{
  "num_attention_heads": 3,
  "vocab_size": 8192,
  "hidden_act": "tanh_gelu",
  "attn_scale": 0.0884,
  "init": "normal",
  "init_std_qkv": 0.0144,
  "init_std_o": 0.0034,
  "init_std_up": 0.0144,
  "weight_decay": 0.07,
  "warmup_steps": 200,
  "final_lr_fraction": 0.0,
  "doc_mask": true,
  "max_steps": 3560
}
Each number is 500 + 40 x the weight over its row's rms, rounded and kept within 0 to 999. Layers, rows and columns count from 0. Numbers have three digits each. The size before them is the row's rms in percent of the matrix's.

# layer 2 MLP up, 1536x384, rms 0.186, rows 523-595, columns 0-95
088:493509626482413524516525435428472516474517532497445521549524447479586485527480502439582427543511527462518435511550406472514582404453523499467527508528438416507462524520552525553514520467456550520522439414530511493466533524433485574507470513491494518542477439469393463536512473512501511508
087:489511533527521518491468542535504505530580534529515530533509484496548512463512478511520456573568483578549550496524526496515489503481469535583561583540588451550427484480460471467467484514489534469456476515579511455547542529486486471484560441528503493514532496568587501488493446485540545486
111:483587541517450443464515490484514515575492529559479494526501483509484523451496515445482529513395491509465486517538506530574510477539427508497590558542467438516499536465471461510506600526412538479494495471494466462489471436441503486463460442468512481542445504525385488483486465474528514431
084:431531521578497520476501467515471514484462548495535523465529552379578466479480535516546523464565504459496518549449546507477457457478546525505513534545497503561455480497463537479565461477460417481457472536450595492505494502492502519467444490520507496418548479487458615510508532536481576526
098:399468457444427565502458477487528487537500557565511493483556509540483435544467560515447567503529501498531506472457450501524539486542470529542535547560512578453467473505441545550535483476457459484466479502489557535548488497441437488529550577512491497548493493464538507463522449458506651511
075:476523487507456421458530516496497520510559470436508461464514493468560515547443561523478525490454415498461479461458498450452486534460515500457483479511541529424436553566571496489439462541516501498504548636420515469533386426502505484534527537445544504505469544468538471473498523511505527532
098:456468493514481539539510448501557488524574513455455494525539489571575525498559534448565487409506492526485502512497491465569540463526541480486495486479519551498493499505522591515493441569529511585499486476519472546557460489453529485443498559534489515428510455443506524488516425484530528617
104:482511554522440506545496501438463573564512476499505564508533495537521504464529504483476496499581511466489485494566562473512471490456512546564442478442629548444471482501475537473490518490550432514434476486497483554490399549470556561532487523524522519539510527550423466444564519475467531563
127:499462441506489520476506480483588481502534499415544414528503489476606569445484455482446511487499523501468512518516502502444475516516471516494439514463613477452495434508537503498440479535503515489483501469514541479496509514452471511525464550517534549459558533560456490504479444564503471451
099:484504530511456497549492510421491460544456594440536483534441508467516521461511513520521481510478438517528537472549525458500551525497528461504538491510452529471476451494466467529548527465518584497426550480472484471488587419475396518544604491452530469470488411420448507499444515477529537521
084:407590498520511560448490481506569493551475567480468530530534575561445511510510468490436461455484459552468491508497484404444454564466488473516453415573490466498524497504459529489514532507549482583486516537470432514527468501455559482477523503492457500561440436468499459559515527528462470516
107:503542505505546485515461483486535525485467535487547434575493532507524506474560552504453425487555522500542516517461479463497535470469470530424482519527493469485523503521511482541454504485488479503578493454488479605534457533548548466498451548511481575487512479513536538515508506421502422593
112:443505513461430491484475504550464508510469585564503476470565437472433561545461529551502513485572587564524490521505508481540565543554470521515498448452504578509513543513612479474472493607528442495533557547480588556552555492460493487476492474541468435526531466506502511501487528465528564450
076:535456490513432488504531461485517474553518448514531428530507494502493547548519492569477545517505480522564560529428515486561484446532512517520602493450462527512473530486466501433449605607445439491528497491522461422498468441474504510435495471487484485541519445493529513473492498491460444437
096:505495575498538511516406504525491514485450559505542532509503505482532534539532476516517576555542572562559519486471529519482446552529434505532572463562518505529493554499517502459526470465522440506531483561557489508469466584467419505542520483534489532507482521490541482556499500537547567451
104:521441586433445523471488512423481423487460515505460493488530566592509572448463543486500503514508529463451531497570406518508518534556524457454438534512545520433501464457510503531444510533415542545471508460433519551438484518464474493558540511433503486448507505433492450438440524499547541498
092:564512485560489518497450445479543537513585552487480491508521467492482508490540419498517509447506513464500528485480510524474569532572466535536458530519505463562461451524494490422506523493498506458526518570544493500520472485533467473504607464511490492555471532506576414523535520512506510520
105:606466459515428496523486527543507526477469472515533457574502526527493544552542528554491431529505558541536453478459554447511489552521506506489505500534543483433546476490452503491485528478514497489540496576513504511540500453511472487510492442529418479492508556486550490505481428508439459476
107:536469491498547557503457469455546516460480504410504456524537553495460514496577504494495527497501458496475460545500517496534480500466477456490469459436468534520524467534506538460473464516482475440494533483450513515402438539469523454497522541514560502493442497500589540513445471545549519442
106:567459481469523521523441483487529503457517451571468500566500485508509506529468470422510540397541548517580497490426495467440525525489548466447507500518520484450513473417494537450458567525512518459481560448465464453462467508524481427598514553474505453494470565493498465458489499488454576538
096:472417471514491532601503537423537571555503540487519550486463467523497514449500496526467471546541479495494559492571502469419498456488552471468429518553516449506557518538544446516482522527468516503432419522544519523519513545497548526507450500517435512529439460528507564534502480531518512556
098:492471540458501532568532547497475482548453487474483495486479519554563510427383507473533528519524469552479439420516452502533448506464521534532500476568493548478508512484517568527582466509516540531538455525517477540477522524494462520549459466514521539544503448483521452519488489455468565499
080:495440539485429494459534527582513533490536567467577416419536531538560539506481458482484500446482473471531552465479544468565475448562581466510506501586498536473545446550421487485439534479428540518469475383493510480556498444528483468431534549442441498448462524518573505525509518448423495482
113:527432605479547570500552511434486518468537529485504519530472505526534484572483499436472506484478554441444502468488548441516556474468470469485516457489540449467529496449584564507567478567454485466525454479493566475510555522418495484465498454465548554531577420475575559458502466427475456444
077:533439537482534495493494433508497527482551505487534493462406511525538518531453511439524492506502519575515515464501515468543502515440544510461455548491522590476486502508496522555449472565511471487458542595504520559515443480530518499477501490514491514585422515566547461452483475495507495495
103:523532533480522444465475565479492512515497489525479530522476466498411538590506589563517471457506501470563512485501519430471460528497496500451488522484496516514507543494452425543512433533529510492477562508522411516494478499461456447495478504541505498554579519524531471480521424547465479507
096:510502475547441485510578523591494498538506634483471505550557531494505540488482566478536492459498472574500531477495496598510464557490447464541540507527445492529505471467464505454490479492533576539481486515471531558534532463465452469524514515554489477522541441496564438489442465528530564549
084:511517518520510500533430480511430500468472491552486512504512448506479629508507539553571454450528478523467513523459492545478447495515505544515471455491603549453512524566489473506592499481409502445542495424479487511570497487527527497499487503503476462494516447499427438539472495539462552450
108:585470436460538537571495610493465502541447472596507435478440480457525461500515511444543552527471510522529524518420545527623527497560528475539481464540499503522520495462477505496462495487539493465537474512455494493549471541454466465430488536424480543466448486497518515613442505524464411533
103:479484445513508527470477494498592511567441503480501465547466468561403505462492560472520530462476445528468533501522500462480529514478472611496536517622473529475493471472484501458462450515440518511473461476501469493481482529503533538432438552514486558475517485547511465485413513513489510489
103:574602546526493474519598475463463552524449494512512530494538529479568545402530527476501546507479487492548515430483459465526462501511542491535438549518479530503514529486483447483500528535456482474412435513448517438536599521479495496482551534543535503438564454491502510496497553549462456566
098:498491431531451488521442507529479507485481524550442544490492506542457480536480557515481545471508498520488491546493493572543470513559494533558545524542487514463412554553498496421545446511572493493499463530525446534504540469405556516491530489495485445448548456575514477497535500504468506508
107:497545462517472456471424559534503510520494530500473475476505471530559427468474481545545551492504470466507469490468553508534525480536549524472490528603551533466460542455551433451602489576478502460451507495505554453545440454501449522463584505532493472552544491502516514498564511499415505584
098:518448489503529464515477477543587522507504452527508474530467563471518499483537519518537500540590438592518452517451552513562549447458544435580504466480611416430516515530524492448475463520485523503587513603525583576490495455559524456540456454451476481500491497499510514453527493436461573389
084:529498393454487526454507529516570460496492519457482420598535494538475549553431479461474528546506521541463479427582501537500490484462529479494544488493552554530468526510518546388538477528468496427572483551524506454474432521508490485474489433516516487503473528492545557445538498458463470496
102:449519511535482496484549525528457524430492545525459501479526542481492479501476501586504512467493466469519568519548552491540561484474477504514490513561504506519469559412490580499491429413554452374459526558464564471569493479439525487460540456527449501511555492487508498487478509472512457490
114:460481499459513547505553515496528531471477451518415439539485505530454510517493531481518531472488511544515554511545519451484505555516478504461568513514492547476458578466472583467459469467486503545518473500473524454521448547523515498538455541483575475505530513545469544555464535520521520612
095:628544501581499536537416545524476527479498484565479536537463459528494436506519480529522510487520503541487556447488581435520400475507517415485533535438515523454513523508455445464530484547455509523506491555459531424507522537452560390443462546507481452438471446608508433518522532512521517552
098:515539516429585521599495538487530545448416532563501527487494488433479528486519443584478519452461504460508498535545490509528478509515464514455520456457558540504506483486541521523486468496526488517341536532515492475508559514535568422458561524394503517530476477496501444511455468488585483493
103:476419514586451516474426472441484473483508515551443477507501528538519557505426477496574547569469407496481473529569535490533473445537446523506495465528503472549513479419508529547504423498546509507527494478532561494529543522485524487531525466449495435650467433542490462537530523499515450508
086:589507490532507485546419489395486464502471504479496524476469514421533541486520458472548451475456477441527535453517587508415529468473490434532498469548444452449542490536460593475498498454515421467505486487526522483558537511539540448446477525610484492524470481462494536449488430455518446499
110:532546465539506488460476485481481520533517509509532532497517488568467481553444500513491509509475488405428537463503500551508441470505510442528545487488502471474572494415495485558487478478470507510502519500576494460587553480521480539564471448501524526531415460488549548539487469462509465453
107:506522564574470499589465529502494505484428552502518473523442554414486542487520466481540494530513454506421434458444541501488556410452512498466508447477554485451496452530467541486414472496471505516501583494476565456475540502432539514454527536536508497521468437563452535478538535555511507508
108:504522513499442566537517476473515480500493501463452537515481468389443552419633514506528487515469495529512451505474460490489483555437438416486500435509475441552484502500481454561529468477538444533470546463488466530487560500490522516491509430475536515522556438524463495502486450554531485538
092:463432452520446562530458440519552488509445494519491447477538464480508505441495478447484465495462498446528478540475486543507538527497501463481472530543496489533556394482420475466523490550499533469443477516493517444568509515516497538547560528539587478519510419463516542457540492481445615544
096:443506555455504431504485461512501507507529511522543498433507505497465491486489449470468500466541517498514494554620483492500521503510584492528539414437509533493541423484382452443461479540559487504452545540457501541475547568531567520530550464476545554424488484548478533475481435486417491557
101:489481407494472483489465467528517457487523529499517472534472599512483489502489538498483511514516495494535532525458463491486539482442516530482441518435491505541547511484466531435532543507480542518562544467525494534531475526584561510446487467572529504381478496498461514557480468515474494516
083:543492477552492497549475521496533515497414497573514459556552464502503569514516557483487591505525467528575549545462530471569504444473516542564529530499516502456531524537487625541495587460507452533538517552523491488496476480512503502455506484490544461430421544524574525492473514425556488499
122:494457480483416561551458559410510518554536482567456530580460521433480586481422504458515503551525539500530483500519599545492564521587494478479584564556422463491534480541443570423515465482455525541461456471497465494499467508565457466544506465479476449581553491494483480484461460511535541610
100:572534473519555475494521501540482533592602525466484467494503512477492516505605521514514541543577512461454507450523467554492514472531482464436567502478531442530476492474522505452497447550552550473410492436552516521505546488475493456590498506560416463509449508518489444519474519456468497509
093:510471461487484439456518517522420491518484472484531503505470519546489559464427542466512456454549437503472528454522545505476497476513456494566421506537522472527535492529497505486554482492490529548432467514425505499485603416476497560520455495584483523455504424561457498521470473507488519498
105:506533416445556621521410485510504450477524485506517491458515476464472501397464555489463510496442552482467462506446521467510475488450546488500541520454516511521467551477448478514446484513484475456532562522554527471450488545529495572523483506504565418495464465533464507502520500564497474592
103:490453534511460462512478536472423439495501558483528477463514409498503411497463502491532443553527530486416520453512527519513525498484423523497549523542497525505486434492497528474483543523496485571438500527528460493567492436479450485472425398499449514584483554537523467454555575498584524507
099:474500464541443520494531561466554534478439516489484428489530490554542467439531469495538581444529516509489455428497528453486543451435540476476510517569484490490475394489457476551467533448520494460478522547497504569535553427514504509509455472523490566529514471454479550532546480484493501540
084:521443500544513491471459454474476525471569498392541503439496582518486436505520509613431454423505477492494528490482482471549519477530489519435425519534506495462560435537425523555538563444554507467498499484507562460541502566503470519466531487424517588539494526538482519573464492518545515502
103:498429486514459568539515556528489460566537529490429464508496487437481426526526476460516487512499550447485455527486493513517511560515510481487453447503548493553426449467519579507487418534568483498535556548553560515513511519440518504533517518485490555457437522570575527495469459484516518541
112:428446605504499518532534519453476518546467523483508501520438515562540476461521493505487521524523568542401507537524451555478543477493429445541477524528528479495498525492499476501518411456540446428567498533553519503545480549534522490489537446503532557482555477525493563574500514540500596523
077:508500525543545515469496503511411518561463565447427525502534430516548534548468507556474470571467517469550585445494481469578533490538545442456570499467493523541466505516466531523515547519473421466463531442540483475579505490439509549568500480501507499466504505529444557497478529556469537507
067:533533539488491467427549555469507455494474477487482522530501515576491491484523473526465581543482498487461456571517472509483493548451479518443481461384470562497436532508492534528479538544470514462545491438466548463470476528465550529539449491485483514463493559498440495481506501516504417544
110:585410527545489539491494395512501458495496507454523484586465552503512510543510537521516467469498543593484462469519570515476506470481545549464484481504496539490452518494551525510533544451627502446529553538472529505530482500486475539465520468540420511479599457487567537470500516545522454485
093:479424489510502553519551552464548529519479538460483510465476467576512525468506421544468496506519537498499502488455554460612455479583510461488496534477488491545498540532500537508546509456540471488515541544532554492545512523501477493504562522493510548453593523476544447491569527518488549478
097:478496537490562521495516483485487560488466512509546502481485515478549529494542481507520479523533478503395511473533523511466519493481436494460444486535460460456514502514460535574473568606481533515437463466496540485549459513582492488526511480462518584560547488463502480459542486459550485503
096:557471504410563598530426476532553516436536529524451453560509542529456449504522427485538509427503525521531582553523528498481488531500478522553528480509504570536462528477534499510524536531457482496508468465470452486526521513577459461476574491479488486504490547539505513552506465496532541477
091:560454532515476457497572503481511562448478464503573488530437533470525467453482505459552477543452485475496508528526481460474520594489483408502469464567433418484549502471547525531480447465498515539497451478477456508477532577498472548547509473558469520458449459457544536461510481500485522529
072:582482559506531484483461492428472484426506512480525490499566447507563442519532483457474516484511481501494500582566380501579557506575496480499476523561458512509521561501570492539501585487503501519478484476460579458475526496455499517557530564445527450508490481471489493529485498455503520520
112:520537455553442521526567451566431503450447602437463430578480540479442503510469518433463546493489481467514524541523517440471478532453576536494536505465528476452485552537524396467432521561504522440495615509550541524480558498514403520563543456557545455527508523485518376561483481514497487513
090:482465500444532528506454488419484492482551429540497543447442459561511535504506508451469499475496533531483546488535432454466492544479487475450519477535510524494519483460454424513538551563554543505548481489457544465461500481505456589486486484521533532521612479519509456519574450540519549535
099:460467482451509438482531530484460542494448564477484541564494433512466453443437538505469491512511477488522472547516465542441530515475533519473508467504467470522411536438441473496497501481480533507539499525449511554457467493512473472483458432539529499482477492459448475475540554598480510496
103:460440562524556486481477491562544474491494487565559494456499568522564480506424522466449594572504512497560428474457485514494476494503558473526494585510507492450519450458505567492552536485481507494511597532454393461508448453450538525559417507532487496481522584567478474499455543511478499456
103:519469431510507479530522590478540475521477488505531514476551569603532544471459519545461407512570496486563528515540437454533456525538427511492442500474449555533457462549449531576498491570511463466447492529474513489465574525488616593564476458497528462465516528479441507503418511544477532436
109:543477508511539449544472543462574505510496565489503426511470619436455521523539519547484460460500562537560469523535466449486500401442452525519509495529477526558536498466508481487523535466501492469448515525467542505499529456510529478496549464541473564512443442536565478564456459538508552468
104:500480569464481447524476540477466551533499462584631541494513512519459509450489438398460505454531509560472462492512617467510418467571511487449447433438542465467489609460473494466472427528510516510479525553542504494544492553466507530552472469455548522497468499514485471520481530469451552529
107:496505539479486506497412431483498502481492472482498466472479521438498474517519595453441435596555485459544468608500514531472481519542484489501502513454509521446451484525509565578501484511471469518568408516485579521512525473506498495517485570530502498449529474489499571477483524567489448484
# layer 2 MLP down (transposed), 1536x384, rms 0.149, rows 523-594, columns 0-95
088:500546413506500488505489498521542498504480482471547515503538581459477489521502493502426505445500537453404534539571463524516491526523467411535441502525527487469532566616558573549455511451578419519441429484466506558514532481465585519490520507465471589420513542512487499470472576491552540533
094:445466578472466440502505486529492467496462465527486454486486519481511567521424532452493502514457485411476488433438509549405490517518451416463469496515448455462539518486427529492524455562515596558551540478524470519456483498530515474508459449402516431497453427531474501477420482531506399465
103:533515467504462529584518371431534479448506422471535545501539467535544593555488476501481429472509487555513436525480456484473475490491520457434552540444508494520542460497513532527486432417443512464466482470540513521496475453520481572494437506540506498488547485548483472528499507509524480539
085:521460512494506511579428467501568507482518530451470442539528553518439500502525565411391485455557497514464520509432549527499490492544468460508473533530543480501489510584502494468393509511467396548534506474510479531454563419522495480459447480448488551474500508523502445556472480475525575483
087:540530528494496516494501468456580542473490547514522441468410460496525538560510503564481507428513515453437562504430497485470541535483564509529474558468498486524570512543471460520556558501487530454489414572537488494550563532533531533458495544527520439407561493510460512540444513477515508483
090:520501484540492448487488491523467461488444541504507488571494509488456455488534499532483476523488527460557420473414494520470559521509471444496459573505572415500508445460465560478477510418482554434511455464481491520469431497553464468547454549479558546515572493544502474561545515536474531516
094:534521496509465484557566474511452474462446494467521499607460451492463552502393542502479478487505514535530485542451502436512501517529494503465559476541511422508577446470386518520479433488460550470498517519556525444489493447525488520382495521469524496521501500511474519400465555534413453553
107:563446591504522475474547412518461436572487476472466525432448521483527550570516506533546572459496562508487511501415538530518480497441522485509586468501565485476537484492566487492462504515525542514473454534523489467476561493508471585542429496456455517461458506426475502472486512545486474472
122:495456453526492499553553455492532535539466509540556436500485552472542481524495506550390406538469553450452542465478419494404480579527529535538442532454518450526497565511549521502498456519456570561609484517497480521516484526511459537500480500423490506520581544514527509568438453465512530465
100:495511558475538488466539523495532558465490500441469494460478522514472540516488487431453485491502561494496466480438508533467450554523483553487510533522513513472506486537539484425491459561452475484463493546534448442613508486564515473509443526503544517548501476484512451450464520555484513491
084:514431460538511498488539519537605505478546525459487546539506526567487483503474510511448505446473550538517521517521504541516433464500561501489457494532481474451471506480567463529544497497414476520511510570495561563415543478443509456521524551493503545459469413515510444437523414464473646504
110:476514480469489466436530440486472484423431481435487501542397492462532521540449490487517497442544496453509497486537436410471509460542493498523502481482549453440503546498481494485445471566572511434470441510364496556546530482479563534504505549493450480487481479538449528450515489491492504557
095:518544510524430477551448454566430514497483560544579469512502479606510531518467517523522463507496494486495479564541451503451513496538442438538453464408493453574471491560511555456491444458430470511457536507450482422480480532467454571508484506587513466499455506472542464459512496540501517516
093:455540467466486479533478543555512509457480568478487597577518456437517455531560534464534485500479516495496479511563556493438496573485459496470491514522511460555467489503470507494542386506494503499478517493503551459525498606495464429568562485514457515430485490470484401461498555510500470524
094:442403562506443537540443548474489485475492530519456584574463438475570521470532606493460408394468488510470570489476467542606561536518532510525519507510453509449455489464471490493547550403496526527481491495425481548465512513498560545530516471518446452454482495483518526466503542475611503565
106:469495476526432515493502487549486484493472542489464526555489517488435554506433538548514523514513512500526522574497484559414507522486555473478492548516549510549535505514444529560576502527449470446543513530546570463451495503501499510542483522528476465530531519490517424506527403515531463459
094:474458513482451494506494496492487502436467413568484427556488514503490368506518512447474538485504489531443457521479507426566524461476476542598445486431480487472420537469481501566550485503444549564433459490477501498482498461567438455520429464525591531552501521466496544519504443449508532424
092:521447553467530464543476458484487451461499506538494448474525481450545536440491471449485500575497512494485460497519408514501519538492510440489590459524540479563495472578483580533431459410544439546460569540457526576490468503495500499431471511550563504469545488473497536488506451507562511604
108:515478573512535503468462514537521503523535481449504532443541423504565505471519493470507518481493375511493474497513516470486447498525477524519529469511452513514508486452445498505514501474502466484549461502427488560498430520492481443474490475394466530568484480480470561490421525534450493496
101:590568520576491558440539513498464466483459451459535453454495454571465522474446482463526463496472457403545481611446478511585474503489511468506522496552572495490546509462520441498583511534455524546533475480538495555520524479493450558438505514472495478523465607463460459505423466515491469484
100:529548496510459484465475548504495437456536519522532455576498596528485496512476462458544522487508502508572466477484565503524511465546521501473530546484495435513500498468488481519414487538445422527426540517520492493551495457508453440508483504519545515521533516490510477554494542572482548477
095:429514477483472520522531420541483465504388481533576539614509623515530544487526547496543532513510563506516467593552573461536566549495476443458488460513565464542485572486460513534496502526477533489455509422517504528469458508478464502395539503506467540514487392526542493450512510535490405567
082:519614521522553516524449497595431507525516516546499520576490546433439444437506495499457586548535485519418549507480492577474494563444488581462473486413513487568478548448496568541518496509550469547517558547486527482497519561533518511590462500453478529598480436501489529471481560557516567478
121:527478586474541539470523492391406431422484494561522506510425466452616499532474508450522498522495482490540474443443503486477504503440459511515551513516452482494575474521552540523517435547443502433497488474522491517494558512496525532469601532480481513528485537555493535530482492471506444413
083:509480462539481555568484522536570515455501574411470523493565554555459442452576515539534573528538503461507504451541584519472502478538507515493512539470473385513523555475466476554492432504498552477511482524471508464496461493532517510567500471521506532481538551478499470543503487499479440531
101:511491503439569426525502494516567432449445452483489484595467564487470563501479522508507438482487484477487525521515478442472498562508522531450571477465566455477570456537431525500510454527509608502475496472505466572477320517476460451497486535543480481584527515527495503515489466567432555455
096:500468453474421487501485545565537577520522514496491471423498537471504456510457420485511431482462478531532444489447562451425528495575470474537467483525552510483518530527482478505522475535443446428478559534544463522481488543495556534525526468509493495539464557462500541430506515504546391585
089:496498456470539490542558543470487500465581511470518520487446484450477399543531447484463560499513476576475491566514594436477494537469493454501500532483496511492509417522561548499482476512595473502498472563585455508474561494468541515476533466515550505468486529512468516481518552441485558529
102:518467610486474437471471536479440480482482551497556450508455480564495499433481441510508518491443525505573519540513539484417523478449499480488497482417541515473478513536582557459520561557534555480469489446486571471472501509475491534498476524495530501461539528541527574469515509510497482520
123:478567525503478534544515461539542517608479435504436474539618473481492444515506476535461527514584495474496458532520511470581521509457445425494422464522446535458500490511491551524514496510459546523534520515486533558507461463509484461522472528521495541525471537488506487488459462458512526443
100:436467558504485549580530548534520498500476557510492522522562497513585548498518500484524515492546502470446540453534508455545452453443488509473525515534574518518529505513520512534474461587480531502507469466497419514442451448587479521514466533422420524495558562447533456525529510497479551565
090:455570468410460437505475500505550524448459548514489471591453530498491486478371433517463479512508477362523495531570508553540506535528526483493493528491506469444491488471570522479490480448575539516486456528494550475504525470463503534546477495494544497461484593450491463415471479502478477447
096:486493477490535515503543525492392483534475497593459480537444461456526496501487489562554457497476533493472525469448576444545515495587520483520535473513468526466450466486471487450430475393574542440461466488492535516460534519547506451491475499565435431526445521583631504508492515551474521477
104:542396501562489499496528502475478526497474519497524500461508481524523480498515518397475483436510516481455539498526455474408474534501564446527505491518489504539458518431428503448514516475572528513469453497469513498441491526473584503445539541557494563478473487477446500558493502492573498567
086:476458496459537485450516505517485426473497511529486530504448502427542444495497500528565504452467490481461534533509494458553449573558521469496525538459544467490448547513518495506428495457558474589508488477500505487469585513447391495551505528452497518567499490550532470474564504499490491501
105:460488513458474607547505452506479459406523464487459471502535526584522591573497492522494494446559477483414505523481544463542482467569453420502534501472451467514508550454501486514529473434438468438540587559487514380519536472494497549433470484530489544501509511447532468518539493460414480473
120:534489456523515499477499461570429480521529543498557538482542441513499496571534416589523511501554431528501420481566488512542438501548450475494443516478482488517506509528480501496538476501438507502515519428533482514476489531561497456539425527462510500479502563453562515485524462474487494511
097:564439487524515479521472442543509466517504503562540502456423551519575446472577470509452500468487417456472551519578534512480506522441511555545515489538508464508566445439385512547490523523511436467522473512524511478463474437459486473496473437465477535489507480531495549479512443466480565473
092:544495488488524545433453456557457487467485498522523596522514483386459506557505477578522531420437529434510512518524523545478511492506523596497548497462501446499467471503479537496572454471498478461468487439518534518494549543512480424431536486395464499500564436454502584573488460594444574513
101:470438479489461526533479491443511492515439477560499557489500503434425444441474561445482358474490561504492548519468515440526469523445523470447499451465520549469521512512473517545469509489515495465465416515473454507492540560517480517493456532508502549502471547436482499445576587462510529449
088:525533417441479495478494357451539519447539527530465521508493539454378439479465501504489532498554510492459566461493469545534551484553532500542478603505518542534479524516535496469459480475587551501484485571448507543521525463510551474431559446501538477541464481536493497565489483538543591439
119:545520508563511532500560519492481514534466493435534426463475473523539537546561501454535470518427484553518537512500481499542490526490515470503530515564449562526515523463435510502484531483522524509374478477520500449472519449455498514479483490516506488503523488497432421534394493491494505528
100:552542552448422443526488447494598546508490475441489483479522480486498469433451466471524541501585466472509484473430469465521575453483464479501544520463558482487515454508502483483440430533463467456455577549526552533551475575474438587463490445541498534514469504498563436448523500453530441493
093:521472496408468473510522513482552460443506503501518481498520496482510509500466424510508474409516500535480568424416466500571525499529418483504556524505541570545494443519480453525566532589436557545544489525520487505542533487497505475458503472494471463564535497517525540512432532460493506504
101:531464520485463477526583475507498507557498553535536485505487468463501488489484513468491475456439476469444541537444500510452479576515546564533451513456527464559478463512573518476458443477498509567458484590474505472520542534474506510566494480553549493528577553494556484459486581449563485510
099:439535534462427518571507446590528441495476443460459526491541468468496566519536503507551464528530506449595559469554516546462465528444486434499546409481561397517562437507510493513488514481481493434497574515436576466548529555524481477543467484505524479478528467504516511470518500535474509464
098:432492490480539453484538484507521494542515442448521481487433529461528524565470505520453485471561532459534467547495482444491552468525537479488505534508512441558469585496532449406536511503496593477482525497464547500563585587493487485515505453550521553553487575549464462452490467520508482511
091:491490557494472505479474508504529487517541490517491547496469499484419467474466507504503467536509525501469459480553531522429443496453411457397486494498550455551426509535483459482457409569470477424480483413465493548436528525557417472520451508531454534518525427464396483463513489543597513505
123:520538495492472516504482481490498497466617451547453576451516485425470472548454480580534447533490515493421552477528514514497425454541447493538432518628482422478447417500468474447527479505456513500498437469482449469470469495515527463506476455497406534495538498516501522499489378518489540546
088:476550447561487499409495469468534480574585489487518486518479559455494597539453485447512539486514472476454505492553502548453480483605561491463530479464491524492482543545466428462451526466482531520543452487486502544487541552478455462492476445542539543497509499470543535506515527518513494466
093:520474531502483503555457420446495492462556514506548459424498582466462537478466481422502474452508519555483515543526542468504508514459553583524488564448521615511456482500474478487525520584397526555562599483496484496447496555568521525461528511504470438519457467467490501521462561477512449528
094:503534517475526464468477527552486476457486584572535498489434486524508496518504513519538521503543550491458528488494554541525534551534498555566457525458434464566529513435541480497538489525510510473532532477476543482482472471505463541439502519519548556520548509446458466430465461538514521446
096:504481498517483475517437524524525474494574453491558437509512453495517469519510497529512448511580510483498567439559487492476453506548505531491513500493484438464566510441432515583511485553538510537488497537524515495446488518504563522549602556517493570455470490539508489462479547439465448528
105:518494543466487546504486505425462542510507544408484477497529550510499334448442480424509568427546504496528481470491566539481465471445525452474520516488507399392459510492470448459372489476478548475460549521403522540481473508481490511520486499477520502454409530494441450525472504483483510436
085:431521552481502488499491527477552433514454454483493491548496455474491526482473566435497523493537528539565494541548524504438483519461503473481527529534472467468553522483526511501528458562446436521510567503487388471573518475493528477510522510518507485514524466434449497486443487478476489527
098:462449516459450442520481468439440487543498457534463487478456552452557486529491539439530480466501513527591488490475513490458605539505543504578525587603459492507496539482469488527487479501373546520498503493465506553462579532475463424513474494441521460540528512516429558501515466539467487480
112:521513526524529504558536557473502562451453489461544526449481492552462491454444412535496489476589408558522491522525525544401476426407486534499457440516500466429480486477475479516485493490453463464555507528458445502503480552453503542502482514488477443466501511524518460581505570547412541511
085:558534511513512432576470506473404541518531540567631474471503532542480505476503492498507479571478433531466440513556513519541524500508471541554532538515507534469528484521384557503559530503519569496526499568494480477467527563503530490464472508544433504512429443518546513485564503461452447461
086:492566518533504500515543538572542517563442526520477489504538526518548503489504499422436473411539531451494478524518496530542454468493530458561474488554538431505523408454503399524477495466481528486533531452412479544543530517575474478493511488465595532461490480522535527560507503471455499529
092:513496493533498468582511551493505496506542475512480525431528473458481465537489561481457503501526442573490485474512446517523442475506487505465521467452503426536443483512522557476518493468517523510464465451483488520491542465521529479526500451431503488487506458532475495518481566545532504497
098:552461468511433562517530506499462504506475544493478446487441516519495595478445444474472477579445489528542534555469511495562527519430438463467570482532483531489495472460424517482428436442495493553476514546516501464465433528531550527521522463563531541555524548483487493463463534532468512499
099:541525469479509492465491547524491533472426486505527477449450518566488507441522552458463556553528500415521430500540556562555555503485555504492492534479482518538516480495531502540522430479525567497516563478575554509474580463418492527494489483425513484526486521445598474477415457532506529526
100:465532445476454453474514495469519500556545501503563585470461470511508549499475488519494480442531521541455499447483503545541500516515521558463468408505452414504478461503498484460492454527454517450479544538478447426533516590490465538519469509519504526495474458515550550519628494458528410486
104:556528507512455508482513546487479460428519597456472493503515544464561521487495498490495572456493486524525506560496485624631470410549529503500562514458498559498605530490478529450514456537474543474486503471535502502491520517551549500507519511493507461480496538539554495499482483497531482446
097:435523500480529462550535418483517496529513495507513458573536520554545479512496545480459525566455472512532485509470530498468489458447454450514401496505523474506483487527445525543510471560539487531522508541591459505491507555524535474469477522527432533437564565540437484473526502475406490455
107:481533475517503473469435498497525459471482523519533517539490483446514568486474483469586473489415375518528448456613525473537500443499530442502503505557418540465552536459416574552543486505480529579451541470504464538519466470480478529435450552481503486460516491460537449495513546512457511483
092:513507520524476492440569527504516539503528519549523428543525504471519554613433519492519530537493498465497536576484490541472488463540460488538474495500530513497546500506508516508546519448479508518548545526492451476572525536551520462451488437504420490506434451458476483503468521450522483507
096:494457574487432466486525553520502488477527481569485503546417559511487465563489513447475527487468524481512459510446443531474500521513473515502490472490466485465519550451487376542507547469530474482584576519523490512510543445531437509482474518523499527505530466471470471475506435484525477520
110:494524469519504517516540515588519500495424411495525494499511520503574528547512509507508491489494473501538496448548482469482463595513539545540447515484480531520485462491456549454569539502498556456494534558486500523443529541531390513548479455505508466488559479511426498479433508504556443467
091:493465472486468492493516517532470556526510512564513479565327542580503481473555546527482526482516536557494527500596487562491472565511484525527474552437513539504499526570520483517523515546507501504461451455551451518511568402529538473520482444490458496542442491520467453501543479517545488558
100:554416480465462456401495518520544473516515500503554590459532457504493521498532493503477482490512511574502538488535545543489461448489513492593437511468497406457613457477452534561584432483503508554462448506559452498468514438534512491542507496461533503506473492556564490412594455501508444521
095:474475464400516530505494412549522442401500567525479463502459525440564435483500447542536514552549473470429562513554491477531568554473431442449448469590498558533560433488497549443461515507532507490533441500550477475505468489506516523518585460562452509524537517492506495449576495568484579485